Weights of a small GPT-style language model, trained from scratch on English Wikipedia.
Size: 9 layers, width 320, 5 heads of 64, MLP 1280 tanh GELU, 16.7M parameters.
Architecture: LayerNorm before each block, learned positions, biases.
Training: a variant of Adam for these matrices, 732M tokens, 5581 steps.
Each number is 128 + 32 x the weight over its row's rms, rounded and kept within 0 to 255. Layers, rows and columns count from 0. Numbers have three digits each. The size before them is the row's rms in percent of the matrix's.

# layer 6 MLP up, 1280x320, rms 0.0544, rows 399-442, columns 0-159
101:141174147141077077139109164137068113072163113101120165149189108103128079140075162069137121164134110117081137107069094130157141169129151145133176163166128155116098140150132151143185170113133094138098103162122079136168096171108189096141138130155110083137152096118057142116115100129115135182103138154080118104137095135107091129074159138140104083111131140154174132135164162198093059131151166081179187070091123075101125163118124127168132142161153161102118127122101117170139085106117146
084:106124159121154154150102131133148082180168120115137106202083036097104106056152117068148089082126130092161168117150147120100094115170142100064120159139100137048153106106162113205157092150124176121091121051157133109126178140121173132150108137151158097117153069096147127120109090124121125013156155071144100182154127156101099164158054157120099177093170079172146100105128121159151129134139133153127146105059130181099118139127091173145080167186213105112153116147122136144153113113076113
106:132102125148196091101162151122104096099137133094110127152096149142118143132127154179162135126147106117114158120132047142153171139108116169148078134192077124045118192143159148156147059155129138138110117122171135187097161120110170144060052142114115096152178081164102151098147132104109158128157179069198126150136117092126100130125158142136138106152037096111114142126155116080100148121098158131106162213159111100171152104126117145107142083162179183126119149115074080148135104140131072
106:099108086115184138168148150109104144129117042111068129152078120101093126128142112118109155122127123103115106118108109108135173125139127173129146132076123189107138148123183106123123175152086117043133131176095104130101115087129171090081100172130114140123141135127118162085203098191111199051068102146180105160112175180122097206111155162163181100165072116138086121105155059097103132102140190146104115118146122145148166111142084106171087093102118122136140083073128122163104114173105138
100:178149059109157167097201164090191131091166109138137172150170086142187123141145187119189065137134112111093138088100150139110138130121111086078113100129134135158145131063186143095196165196130169135101108097125138100131172163112136111103076130132113161095119174140135090099078144113154125121163155124122071180151094131118113131133124170120114138157165094130093099119154129119156159136082139100160129045174129122147085125114172169162132085096136127119150158101049076152123173176061095
089:102192139144140147143155162132118186172158112127109168168165082166097112111125151128127123127146098136100177159074136081170174147120141128121160097104152123101167123099117155108141082151049140121163118148105108089163125119118134090108085157155114127160110116146162194084091154169119078089129185084063106130117167161141120155205086127151099100131152147140109131085084140128112097098124150084080088116083105166165073109137093162149145118166112143133164173140142161173087080141116145
094:082156104130097165131134112097094148132142119122131040157148144078223159148050129143144149131164120144123125115114129078136122161111124137174186154154213134084103150109112154092142109125122077110091126194121113150130092086116100051115123137129103066100185107155081137136166148111077077159120102098140121106113114111152133125079134140122157137099050145083171170171102117084178111161183158080098120123177097187141127071105100105079136117158138113124169119088168104161161137157161088
085:172171146110168108116143105174202149152119108121188075161142151105161159186145114070114096112115086154106138156151106143134114122107139099135125104110095135144126145134154139114128128086112169128136072133115086165074115110097170047100121137139087116165137110150103141032085135054169149137116144116193128155156100129179159193135133153105104135114131121139139090111107095102055108122143100126169118080134099106177147115129164147102122145223157150148098086125097111157138117111109102
121:124068137163078122115107126175082176135120153122063140124161081119122163159076137140119096153207104148121159122069110118127114117079105195114102158112099132050083162119111138181205141135139115139138121178131107140113086127072157131102116098133196102133160099070154126141076129156110143105100165130172211153100129138115078145139117119143142168103115235117177107138132154178177126148114147096104098126135137132147132130132125152081128129130185142194154092134164131150102089157107138
106:203117116134142112111177149124127137114120112093113145146206081130123153158149125156157031131158098113139180159077109108168171112172119123118140084107127099121082165120195113168153177120095163099187115124078160156113131111114109084147099174113145172135107059118062196131100095149132151169112178179148158206110161131101155171132165108104093160161078168138123151145132093121105098148079135111163062174083146110176141093161153172149132077091097113118144133147070072143144088153147167
108:165162117154143151141171102114167133140148113086129149166130193141130081110077176067171109159118110115147115129078049102109153134160113112181160145082162176132097126130067155155118107190191144123123074107080161141124153117114169080119143119191145178168103121138142100142157163150127127115129116128133117151108126131173119184129131147124127127100085081072136134099150132125113138191107165091143190106115117155162149157142169126125159073117119121074166177135161121117072101095144160
104:172141203107102131082140134118099166127163106168142134156130112135134091089085144053154162144096111099150061098082131177112102131111122158102132133140102109031143086163092133125180152117137186093079105143156088137126135147108144117161167191169189122158147108107149135173160123195152161162178149058125153128124158126117098165143163123185103122117127152077114078127099193143170119149103146123149102073104107217114127151138088136086144090187206130160134142137099093158079170132129108
106:103107119077185094156065137158098107146120117108179126079098166079089112090159144190138107133058129142152142155181153182135170128146144145123112137144108054188108210154059149105105145161163148084151152115106116137178061110085147111171112111068152149124164106143122110136092126125178140112136165087083092150060099133149143150119126136104133111106141149123111112078092174207131086158124126128129106151090182121142171129143144198086112188189094145119150177139079093102144115106113159
076:099108076135172174132102136083124072123055116069141105141138130084129158070120140074182142135140130113118100133115089118148085149080156126111096139100133146082152125135130135133173065150169086130159154117154157129141133162117139167084141140101109147093172155080199109120157123148162153127109110137113175106110112091105114138156188158153203100172123094125116140091157098145137164045142042079101096145154111128162082127133082153179168119120123156103142141104104093121158108119172133
083:147129217115093149150083175179154134146144118119099112149150140101140098079087119066157146123083133139137079119068083138115116099140166135129150128133136149063021127130150166171157110203156092108074112083093130094129110110132117100153106125121103093111078094174102126154107067168067174183052140120136104167137110118151129191095088147185107115121106116103096187115096142152159054156128137126148131138164096103110137150153166114123143125153080117047160195096110148108089141133148110
112:133091115147200137154112169099090103118175106124136094201224127144106103151085129085147098161123102104170149119118163099130112121168145167156092093096183129109086132101130136143193131143129068147132176154052169121119148130099172183117168147105140109115086117149148215105138125108077176154154113176134130121203102153129024123107151097108110081130119151116096135119140161150085179190140178150140160153123173116110130155167110148128135195169168087096169108147114108130129065125148082
084:148102088147091195168123095134119142110072142057174144124094072064105131134129096106176136114181129093146077111094084094103152104136096166142080172088121145140108150091160149121133117164168039107162054171155084150067101146111185141121093095131098170121202111139145137143152173132102198073116144127165141138094153116176134137157125112137072113161131157165049142120123134105164108130142153055149145130138113185119148129165109114120141141078087142090164153148179125120192076142116120
100:101166090127137167151147109121107152107102071076100175149104143111145155091094134121149082087155123072094079120087167081145132098127156114122089129077147187128117177132142123103126126102144093037163134115122101112116070035117147137135153169166092110111176116104118163097141160124140156075053107145160129086116165182120121146122112155115107096106159101148085061084133090129185127079138166089156123115122154139125161111133062138089142075104124130159167123074121137159182114169152203
099:158098131150152106050167164104122138110105118131077098152121043145119116148060137114180113110144112140167157132111132103144152094139169121176119069075188166125060145154146108148083118158092066148146147137085101098128125147126087126135174103153163098062145096165082183165195066110068120130111121110114138079121099139104146136105121140097192057187105136099185156161162178132097163099054093086106138129149121096179102087150122166128138137137162139128163167166136086141083103164108091
094:092149120091159149097102122081093105174133056145109155160138163092132090113143103170099137159105104150118056111150159108091200100133096099130184080136132144157121146121091154172106131124095113108144147141109138209091122126129120054083088076125194112167152111148108144116123140084104223126118117135164131162143066167162123172094094137100110168164141194139139122111117138159122124169182144105099124105121176122147044102171173121101046079164118092101094180107137152114157112104111139
075:156116125120111133118173107141178151144113114151130139139205164147157139102111151125109094087119059073114075093097160161154106165152239133159136102101128127099111087164176139104165153088187073157167127165170115116139119140111111128132091136162154216130166107075119112136115178091114090122116115143129096082140170118104150123199117128125113138137147174074146159140140123102135121089223095123096134150132122124104139104091153126107193131113139148109080149130068140148051113135134157
099:144100144131158122170158119133137135083130125089205110132128099086084132159152096152107080114126110175179174111166120037122118130154145067095148114126043128112125130077144179153146075166059140115148124124156123166144149131094104035131195144146161124117108089114091187173174135086165143077124156101129106148114097109162119177161105119194124136162134078178139078134068149116087143159121119113160094124111112136148152069097131113127074152120068100147085151098145156144109169154108101
111:109197146084091166169119191103108180126139084134146123179142102154106080110142164143102084077107106131105112150127138167109145164129128127091157030120176145086091181089184129099155121110130134120124151128056080140094133097122097117150125121167124107150143109175126192079120120126076123091150141154029106128137181156144165133129135161163126108151129153098113099124081093153150119178141126105078121123107125175179140133125098116137189141144184086116107230125093089192094201093115126
113:132144100134096148095115160115142101126167081173191166091176135079131097101157100140213095113163113164104186186092152098195160136127092100088135107126146169149140125111219149129119131132159135128147060155160104157134093126120132092093103143129087134127135090139079107146126131125059167123127202132083199133081153155137151126099137082164103119113143194123147110105135096148127119155112110121107106106156058157127124106130095124135048144098096095156133106124149083176108113133105067
093:124068107124103192159112126122110151124103104059172139056096094091081125058125131037112117158115099130171175099140056138088104075183111140126111157106091167132151158121164169161119149116092141127091112116134140193155125160105130183099139113170146143157141114055131110130081157170119159068130168065154124078091064153181134132117146112154145157115133146063091172127119118099151171150104128073112107158130060145143101159097136148096110143070142147119154122162137126108121161103122076
084:119142135097132088154109147102092137167134134115145093118187156129099131090082149166132061124140118124174145071131159113148134140151102123142116174101139123077151150109103133144160085118211095123144109057131168062113073161122159128082105141197122110141115166135113147127133143143062108113112128150159102174132166148140101132157104130141151120159117107091143109099162143122079068135123136089074114077118089077143130097111137133127105089198109119172141211152122141181119098100204074
101:141127086109132146078115114106152139135156098112046112112095095147087173093117137152125109211146116087145107147100092166169144110097088112185142123042176142180132133164122190175132087126168148126154115117088080144130097102104124179104121134187193122169167090142130100140082123191105153069103143138137130140178095153099144160133122071136147148142090144074107124131121111109117116187040097160112126035071099152146126111128151175040082138099092144128163131162125147116136169098199144
094:124125110115159127144185125108072110123108103101126146159167102068030164133138155044116077063118119150093156102112113127128132121159145159096121141027132128141136185184137132140114172150096115116144057081135152129105057131123119119107132092145166079127133129110102106114057207117133119159151124176183164174122117186150096167146100144169157156161167160121133129121117148113154091074169173131121125174115125171051112148141131182129130149176166079117180106166137126107115127143137134
099:139099132133152164119168142158118072083163133090200104103115121113110134142179125082175111112143127155135089101090085084107144115193120097077138123125096115126110111094171170070160221178125144149155108107104074150167132150102097145141139117137120101146117078112142143111057121165228142142168122146100069102076138118130120182119144098121116188167169164151126156150081147165145138111098167141151124103154094163121111115122105176096047152107116139119160162136156130162161149174107112
093:176149142131118084106079164117090107209152138073083091101180071086131146137122092205128089161065113145131129104070103139094114163108126134153123148075142117065105152124112137105161065169169158140153122146153150103138137158117154164130083125104200152099068083140124165140136116093098107177145222098144159212120153105126051149205140104109153106182162119127068100102141168173089040176117157134116122085101103148167108158184135170081062171110163106113137115119128164129086149133171108
091:105166135132124085083140118179133169115171100149137129152112122155137115194146159089124140139096137114117184097216122164148104127125172113079088146058151107067118103105102132136129136085109142094069145163115120155176186167117078084170049128179092129133097119106118193147183107137113167097081070087096172133139129139112109153157176090128121122135133206161134096125105155217095121133106121161133152064106147139136080144039119146103115123162191113220092120216112152182145104134095114
091:159120177106143165170123093114172089070111135074111111133050128064087162093133146146128185181140087131149134155156151130120163092132134170091111196109060156156116168128151152148119177128100136147133068160121135129125089122099138098078099104135124130129082152123106167083096137139131189125058134118111185115078069156113144132171071145093147117083108112071157147103089059134115145116174158079106111166116115138114127162131086122094135133122113179114121125147139063089159111145069171
103:160114175132150118078196167113118133113139099112168144137150140167133156136119132064153051111126110130093133067027141069166109099157152100149166095128176138095133102063097096160159169136147069122154197082096152139188130129120148158107133148159183105089155160138095155100189120123163109146187143108088111097094123124129103140119166128128199123144182172173150127120142125123153105157154121095138116116152091135138117150123115180103097186163137133146150173125123106134082077161068133
085:148128128153128101045139127174137101148075120125148092155083118112145135115127171109145073151110129152157117125193151085130171123145172051085074098146084187094087086144172091108104125144112187131157153127108140156124140174121110121154155129124129129163068089150092176114160144165071142093102155073116087129034121152148114164142107160107091119154073101115145123082134136136118170093139116074144167144162160111176124105109126108145125124105146114160091141182078166136138106104117082
092:157137119139185112128172107148170120102129119101124079157143129149075111113053169108120152179116120083160108115020126119129125110160135115076136148146156136131095092147070120125145070168152115125135137081160119156126146101109183157111124154170156110116081165091154105101084116057173119143136158159132103153103160132177131139157125164145160088185122112141148188140197187136125127158146175107125123102119127123132110087133179114099053145102169096097150148171039126145184129103149109
093:170088114100183148116102124118069094071121105179135142152117095130091182153159112119122164160167101122146145129143135162103114122140105106103077104115106146102179099117145117146088056170126130120138055122080093127095123147125111172107186149107145119116159163160135128087146164116136177164177095109112149136142072111134064153132145203164162101199107120151109048099131076165137168140112150116181133094128162149100132175140129120137146174137157115149156087093100124139107136112165096
101:100071052093124094068150119102110181101196063072124163166105140080145134119138105153137088098101150136139113121113086185176109062146123114171116101108166153129140161119139119107138054147068116021109137095145095129105140117143126120147075174144111119087166143153163163138100127142210108155078159098042153167093133134113145150152124206166172148201133135123103120122120111114145155126078188110110106116118054135142161105116080110121136104130146139135089158128134112160104152163054130
083:193143111157151121150098151107190118135137126153104153144107084159135079103023096102120078103069074129118152091162138117133170144227192138130165118152126124083135097110123139179146106161093122151169084111134168128184097138117100145171146127143163141128157099128101145168118167199141107082079150133169148140123206114113159125165129164137133081146178132088109125116163080096144127111128145115095156099049185168084111134144125144147129136090157167109151128191066140145115057090152105
113:083122101124152148177111205110148174109111118173126164119168120136152130142096131093134110182084100115133103077100195103094091097111121124154151143117133173150186082096156160145092171146082139122179113113158126143123159184102135119182110155163158107148119127120152137137137064064145095110116111068180154142141116210187133222109196143148134087099141086086145071168145158135125141117093116080122089133127102135209074116144098164110143090121132135171127143128101064110076126114097120
105:107071126148090163149141145094143087135162109128096123083143101104125085134148135097124122130120090164126132122107118068183113152116072186076123123173165190138137193078186185157100154109151139162158087093151104184152091105120108124114127140101119114075098148119124134126167134119073115081133176147116170160177089195157132097159142107116113131092142217127197109157203085118186174107136104137097095172219083156168112135112122129116114169097109042104107156156108151123133084132123083
081:184105136124122135140124130157073145178156114155117165121047076082124151066141145150177135139161143148140191113124148145205149122105104131132138103125116117152094128149159074125139085136133107084060159107129140141147127138136170165103157109173110167157124157113140123138159085095160188087073150070119149180109158106148096134154203130106096162160083103132098054092130153129164048096140133093097060123193146134129100143126113126082100156079167053137200165141072093120134110183098147
104:089150135139111107143080102164091090135107099122093056117125099106057112123093130137125151154162107126130067102135102102114147144148156102159134104140139158127070202098168123154153151142159136109128159186113073146083103135110069080129063164085049089171154055153120129134185125103082183129135154098087143146102074154127152195102036118078116102135084160095150155158126142105140151157118148161123134100132112097129165153159107110166124176155163080155097131144109130119153126122115168
102:147132096134131182160172125124138126116078101159145215216073130096113088055156129142140175148120085130129135151102138077165111162197112164121074144157167139137102123131071128081124068132165104132152105101118128111137112148117147161140104143171175109181149113155145093102107091092172169100140176196139164057082164136204174136145094123136157116113194158121181111092135121206113138088126102149179086203152103131099142158145128110125161105157128101099123164087081072085147109149067050
091:134135098123116190100166145110099142069133103085126121180132107134170173079101138084150090121075114130155130117093179145144159161114126218188153128141138166082143110118159147154146138114080062121096125082143112139207126142116126093135129160130094120104154180119146107184158134166135119134116104130116177152154141119145192138116198178180157098130109198143134156098178143107173138107096137169122149114165110142088070185138096118184109081182147089149182115084165149147168098192160060
# layer 6 MLP down (transposed), 1280x320, rms 0.0512, rows 399-442, columns 0-159
092:084136145144107151149088171181168170142158186098109094122137070128086110130125140111124167060059157112070160133118140095061102144163073115150151098140101142140119103065137129162101122131182106163143091094122147163156131075189088085107151129099148134122170167180161124123115157149152143131068152146196147154139140122070131092148082138122099153114122141089157140137134116181111149091111160124172133177178109138166127099149080095113106067130122060122142107124153139046121065085119155
088:104186151148108182153122057124113126086099118160115124136207116195129188143125132126124127187170171122095116177085118092151124090125098103139159152092149115140105113136159077092107190110197082140175191138124123109077124092159137166147100118079141127089160178117092087106133144162140093102107120143153120125085094149129160073116141133121125104093099075105102157081173104145147099112204165136177083090159109086132121148084087168168141127074173192081110196105148131140137202091098134
109:092158177154094129151158149172134180155150062126116157153169141135105120109086167168126095126141135138149066117097163140143107073053142138100111162207090138094095163070101108109112163073113108063121153142167116147118140138106141124138160080146138128165102133133143107132096176141140133193050116113162094179074162103108147132116117131117133170154116124173116144133040141099132136116166131174172104111108156121095092150093170147117089128134159155168212149108139149151091151137173101
113:164148133123174150153153161130122091067090133172107122130173067138108185115122128143120025115129223147119138109110115108116048131099168171174144128094098077150082115191120094111185104196154173110091122092108079113110107139180133134139154106157099092089129106110132097114180159103111154155147189133094091089141076122136069101095088130114139129085193147124164122138092138153173158182132084135098138094101164130147047145154139172105089159150100124123207166113167110108106142147141112
093:125066174196168123150090130139094118111139133132137165088073158102149168144151146107133098086100193063143128099129077161166162099144155129166095070173091130140176151163076153185126158097116134146111062098161129144107125113218087140094099111170121104146096156102175154134126043116114113122171122150110154133155136132111095129132094099144186122174101154137139165083175147144108130072155170191184105155101163082104085091141136080099161071120045125108141075100115120142129081150158155
090:131104088154176106144146142124066086098081173153136111105132100158100104140144145187144100187168186160088132061158127099106127106130119092125121094166077071138114110155118131159193090110122138150159134090126179090105174143255155148126159109129121147136121133112113100125127150132105121123099135104168117173143114154111158128145110133146137147134128172099107160114062156164138125118156106101156138135125115098103136124118131150071122170137097142100110112185128069078110125079174166
085:100109110103131083129168146159140111095143208088134102114106122122151158119119148131144117102141241089111111168067091075138153117101160141159102134095093140171161119132119096172112172107062149176150071073095137119135153136197113186202168114101145172098137153128137077152082047150133146142127179140163122135105157073156181133136106100145092158244161134167094135103104151140075065176096149118184146115101125096137102112087149131085070104193106136195098065124134107079101095125087156
095:114044127153075152079133153123134133107064159050103095122091126149122177154135094099145119142167125156055142178135094079156116084166039092150139156078131180091090116132156088088087089088144177162140163121107154130131187151207132143159134098064129066143160165122131119113131150163136115152126133103165119158134098168137091109131193126095114085107080073105176111109150120166167121084089122175125135106191145116134107131105090141136141110118074154142168153092186101122127145142142169
120:139089083131157091145162147158128093112088191146112160121136118136145143139180173127107105126133160135089150131158129150184089165162136146083139145090057114105094131121099113098103155124163144172131155145164141127156180158057120153143134125141116084131108157138203125110104193097122124096128107164125145080151188166113105122118148145109129094090132114096181133198127182169154148095158128141083104157124147084121158129058182168105135131155083105204145123158089161151134136090133074
107:146075152115148080143159181158147190140109145157096103049085126084086139117151183174168086098171142156154111152126119133117061131085098077165109147108084132098134118178127148095170123100076109122146165112161152162174099109133140138128092169186135133132139124155164072137106153152127133221105078092142114150174118101139178170102113102146050158087131086115090092120123098121136158130109116133113096074103168105208094116148096093139083139141200108099109075089185092078156165103095146
095:111129098175141086114098126130092116079120116180158101200087112164099154099148102147067130137115166023129131135192121166191134094112146154184064110116118146173110120104145131109131130184082165160086154106151118136178089170127127171117082041153101105141109179137148163123117106125118149070121113133178126096092173171149114146090140077128117155114136195112187144096147203166172129062100092078135136160088177141094176087123094090107112162170086092110021156151087124153152158115131133
107:137121110142107133165200151118142106111139157125149153141138123063126201127098108200155142185113176138103133099091176138191131087151113067120136121108119171111163141108120107100166149088103041130113147157180159144204110126176157171142131151107122105108130157134121114114086107111197117149097089159191052148124081110057168091161170095129161111096089150144109122104110054063115098100090136094154117117135137063153122134146151158136159138103122093156174092117135171094090104164167100
106:133209119150143213155180134049087123138069113171138065144140088159114107123049091167112135141089075131093117123149140088096039162093123082132163167135194200157088146105181122112099154139139143109141183124184143152109161150093139118103186131151158160153104145087166136159148193177116098140165139128098157101171207148156123200061127123189133126117111115128134138112139163090124084147139159098106125122142142141111194139182110154122149134082104127107106089151157120120127116164121071
084:203155115141157091129046177138071094131211151138176098113110145144140169147102044140075168119084137113127084136111106175146147178105113065127127121145178091105076123145094130130125152166150134148187140144141107110139121120186145118162111092087132149105099126092114152126102107157104152113120156096132098190134163101124118126110118149160091091092180179125117127149096145137116076223166125112160134109101172150099221126159142123108070132139064081112093172061126181172120120135163087
081:102091123154083097125188079060092170079142120149067133122131100104144126123165134185110132162190115087106109145150104137146124146142120154088156144132132154101171148068094094083157147154124098126108211198065068150114147173179121163151112105110148184142154151114138068121124107132159125117129136212156133153218154114120143113107192153089148163116091120149111097093117152089108129055118159112079061163125131113121146144126146114187183169115141175124178159103125130127101111111138127
126:104152177138113135140094129094150171158108086097148094108077128147079105095128134087121111094107150119117115121132185136104149145129176131133162177122095096129228168144108102131138130048126093078097148154150104150149132117116111112164186117163201184130134062153108123104162100134164146141087138172149101159087096186139140123140176138071080145135115113131173055138153159136110102098148162117086162130037101138100026096091069111135157079127102152135108094090142220185127109127119126
083:090138178123155088135135136201128087139082154148060133114087159099071125115141166123124114140118143157135124076173088150155115132095158104114118107154097111118137194193084117159108095096106122124159136133156140111191157078063094161179079078109170124155089184056126150134144118092140178114108110174100121113132176138123087122103150087141125130152097158106144173069129075150090109130138125159091064101071193129087157142046120117127148159180085131136101108192148141161125109168098162
119:199155173126108140120073103147089133108125150155174144130147147161130130109116186103147058144075250102121090147155153140117163090167138100129162105108164092078052143115116123144132149188099112090157152131127160140091144133220080113054176131153158103178178103137133177163148106115102112177161098122072126137160126069082127098093159196141132126095167123134157142090135093123154142132115108103127146049116125093114082158120175111120119139160138143151181126139140191140094130128106103
094:076133153084125155174078158149127092152141077147151121082195125102163136124206096146097093097088116125151124176138100125106076136150125082110144095131145152107119069157115139202165127132168116094138139085152170142125107114209117113156121132063130100111137135148086109137128102141120103145092082077163162127139171072124116038124159127122148178131156146147127174085134073094137171084159174172101154110137204154195140170176121125092142151166159148084077089090134174091137112128142095
090:140083101089104189110065170160145103077158199120125188141146173157140173160136175117198118158159214072094118123161162135130114171102059126095138164102135177095125105125117113100076150083106136152116106084114127167087147090226138184103132125114087149113123138171126085142183128143123120119115155076084113149095119110070148098142093149065125075133125141155160142096139131101179151119153115109119132093116151095115204094095158148142088084164160119094136078155090146173119088124029134
089:118136113106108168123153107084140182143098143105138131118139084130149150154151103128158158155141252162112150169113101087141110085148010149155161106133088156153134149152083110122150121135111146179146128124084133118152108127255112114146111184120127109136089131137137106163122083139103107114138122105106109131111075151133135077088135094142141166110108125187079168122156100130138127199115125156124123085154085148146093186140124149135096101131113109115131150081138136101106118126142121
087:074168121220100144107146110101133030091151134153088192133163158127176149112127141085162162115126159156141104104194088124091130095140178120147149157131109082077132143093171123105126122160145097088143138100039108167095137142159110046154170125141098162139108120126126103148163101137115127161150107124118104142161161093156196062072085118108131087108155149166172186085115117168135100131084072186134091145148173133130143118168133132134110115154108110175165082159152119144125129140145078
116:162121148142109098123147198161117172148134167163129132231167068060141190133131115155175109131129139119079150102103091178151033128146142112150181107158148149130046132017138140152125116154125162183116166142123151089086139134159127111119079185124113126117172142156133135155117156072165104138107122103165136062110089117126146107130129090091112143160139194166159114150095098148092143093087115085183126116156119133128161128125118111091122141094074109077136140115159114134122118076085101
117:161139146107139161085126126103119138126147076099168102105093114153137125076113114073174182166143169109135162157153102159184191129125108086164092074165123176110170118152126105137181187082110111079102139076128103139139118148219199131155148103146100178131140157126128121160177115073118129149141073087112155118170129087133123128123183168121146103139131092187158111102113076147093138074152155133105157101209042206149114119032139125122111097105136150189147155172052142099149144142092123
092:156137152197116086085119133153164179156135095125121126144106140125136147115114118096077142088092149187147149172138136123095091129107114047100149058135169152132165132161120104118125122075166146075030118074171133144140144088169139107119121148108122065135134088151167142088110055111140124175113119151116161110144144134137163137111123169086114131098194143142177105121131127142148108149146131121102159168091173168177164149138130135069186129073111088092117116153104113111176066134091170
091:146158134175104146136171085205123114104113141143145086137100128072082132145106177136128167093108114131113141192130125135114103114098122088129127089170192111137184170173124147114143090098137109136108111110121111122070094114174081100167110098155102116137081116088083125127116130132110118135097151171171120137161140079147167075125111109127074119127133212108143144112101052126147094172185127138102109137079120186166106176130183085164176164143149112067124090117148155134154109139147117
099:097142123164113170124138132101112100126096136111122168074096120131108133122174135172118089096088179124146115107146160199076097080109212188125074072134167106147176145163133193125074129130063135145156153133196142127157120162122083127141138117166116143130121141058164134123109115100140189145097111154095115136169169195067111166144115182124146101093160186176147146099127124079163102020149117101142117108147155110101120152170127106143150114143156160166120139130127153071069110122096147
081:121127132136100176118169064087156128120100127163108147136138100159163139129137109122143180164109144158101129193132140095121156093146138089215168139152119145091116104113095121162138107136182194109082122128122134147116125131108144147172136165106168129075118155135108062111163069051149127170113158178111110153127121104149175194144082154125107117137136124166101079123129145200081109081168112141126110143137153094198132126135111093083114082091155146186063061134116138103130100096110083
094:113096145169128137141128135149122080118073103114093141151135140138189129125109201112152121106153192134115138115161101149155146108148096155094100171108092118122194150127107102106114113110144168063075121158092140138174111138225140126115136112132126149047120083080124166155046149090137120166203183068176111158101066166120108130150110127113179124097075075101137169136142206147139100114170141120167116149081159142085109139144142131112144139125120167189161155108165145106146114050149149
077:120158116125152126161141079072159091080094076147063182118169169143101093120157136133109115086123064160097076130138143154138104150116137079138162094065105107164113144167085117156156103108156095101102132110110113138175136146072118184136170158164159121154163199129183117107000192118142125063115104155137114128149143158129149094116159136162146163134120128131131057093115104132095120064109193108095120185085123112142096160131120131120153119102204178161090116132156096146185133126058164
094:121177116106189143141104114088154118129106113112138091146087108167190161116100092119136119120145080109165103155062173127043162142165123145178157164180127153137131136123113066085107148100143137103166098123145099178091148086146223114101162093133150204117158124187094148151122132166115068122137162092091106116094110070103139134113115182166122110132126109121135179059138098057113160124183183096132151178160112138172127140185118156110181098163151147096175121067096095121148105080134115
090:111143110140120122149108155219163135066118214145173131085165115092097124155129153122109137107117173158105123123189175113118120076149118120157133174159131155108100139070110103114108111118097146192146148135150097112087099111177173084098121134124122144182154108117167181184141093124166104130144108173171091123098154086139154104157102118101129112123128140133204131086128141088035051165148109143177188095130133161068157091143173170118081091056101160107178173074126087114181110078111144
109:129159125150141145174146078073156126071071149083111082186094125087116179145148111129101174140116091158123104174148142158067193130125165188179056152069122080184061162140152173105139105116134125134176094138145110111081060134110113091075126164112122153199148145043136158101052112107098153132087119161129149121121133127152123125126099070116143118129150101066127114155140147104091137136120187108158157059144129168067094080160137129056163136134148156135169154169120100132154111091166088
083:075136143114087152106122152098113135141122154093120150113161135197126114158129118189100148179186114151118115149092193118170080119205104130111142088119125121164134128164133123050130139106111107079100201098115108151067160119115119191151106110069093135109128159157117154108116123112200036142119119148122125116119129100166136179131119153107111136090075062084085152092154148093139097144172187131168168149170120089194168133104118116185133105122119156097168131117146098098150191142151137
088:100108087151142155152110133108162112132157167179137152120131126119144107129160091138119104064148086149078134164124146177167129130134118143149119117109131089135130156162074115156129153107204179159148155099132168118106101089089084138112163142060146074140138119114095203088125150120104143129131123078111119138155133127081165138123144105083135136060149097117141139152103057078174199128129174162179158171111133129180117097151142147143127121121128122107103128133119139169155111144102133
089:170143128160125108114111082076103145193159155146129165091116201119152141127107126118166136164112184100116166114074150116191162144064126127114105128119082166079112112122133149123129137099137085144123154072178192129177144105255132128114098167072094130142140070116130180160139165090061078121125147097087149098119183177106143128132103150120179152163111169112102207166137177138164117167092113167118106136173142118172128125154124119151136120120135111171151122146147151117090101132178124
101:186142174141143130092153131127086211152097022162139166101090161124129175102095099111106093175156240081149149141098123148142227138120149129097162088140103119162148111108076116166097131158167149139112165082154143138159111158255154192144166119116155145131129151134132126156090123095139078117151090165122128135137052179109157159151115129103078039095138112116151129114155154149102082074147120095090156128140196068133139134111156164148138097088100157143131115109108179120147113099127115
084:107152110092073130162090102180136140090117194100166081141150099154138099166173138137136108143126195113094150171124172175135102076140062102115128139103194162108093124143132159115161127116103112156102159169103170100156111146136129177132094125153095136157144071179136171107129112128122048114092129113083161120163118097107148085089125109113140126076112124161117140109160109070098194145091136164215141116119109128145113130123111108147131118127146179131163153094160089144134120121131090
108:113175154089157132134133119000076134178126167116152116111090081124108078141090118122094143137153100101114154158093189179055121185131086147136174114120120132124152148137168120111110165153160137120163139096096169118138149102070136106131183124111132078161158109094209157079131111153146081106117193131122088103176195074100152178118114120174161074100168136133167137066118090096123148156113080137108134137155134118072119126143174139143150144156122153139081115121112139105138090125115129
110:182155123135093143105153110068149120131156117106123114167091123151123140143178164091093145144116090152119129167101075166141145200082138119130143136139081136127153177173087156188111141074182125179144119119124173122140126176141184091117138140160114134083136154093178145124146068119104104135177067156106120147184095103132101126168093134155141141164070114085155206070123098169043102083135136122156192155175086208103091117082124144152165108127103127145128144155058145092171121162101113
074:078126126154129160119165118084111105116136101125151085108120154181168156100186088137130147102147159090124127144141122116087147089203075134115145174161158119192163140129136108161098176145142190102136115201105111058100106132187083134161124108074166175119109148138057117142184115103153111169130084129111133141126106106123108137094125066100124157098109093143123191110140091126073141181143121153125139061181093160140140118126089188172077165104140187067134109074146153174102077109193128
113:168146115110132126192128146140185112107081148148099118125092109114153161135131088181130070115135166152099141151144119096083108127183031128114101070132125060127124127070116145156124129140174113111124178117130115083091162178124079091175115087100120075122176114146179134143182202089100175125074173102147117096114124128099139114049131125115109173123134131177175140112164092110158199111156157181143150083072110123110139177139140151131137183154180112058110163087187083143091113162143098
110:133136162091106061118094148103121124181148190116123102132147148179166161145108157123099130144127159167111174076154101144064159083115071105119145114090039145038124151196124148122120121144162158146160126150107144154100057098113126100106169072058101138113124123063109129157154153179108082101115120084163110182191097173129129150081196135089097085142115135144123178149163117111123125153123178152109113113134133112146119113103134198139153130152119091135106123139113135195165178068117163
085:082111165142149141135082110132163121123146144146139114104171130083098055140122100187100131110175163145132079127088121147146090128147104114128189162141141100159054142065151083142146148179125098138138150190102127141129154085254141153109107096094136142159145115150085112094118140082150110123099174158134145074106134129116093146134092157099086139176114144100076136087124094201133167193184139082194146074078192114165121128147131085129109142084150137135143137086132093155104145075077129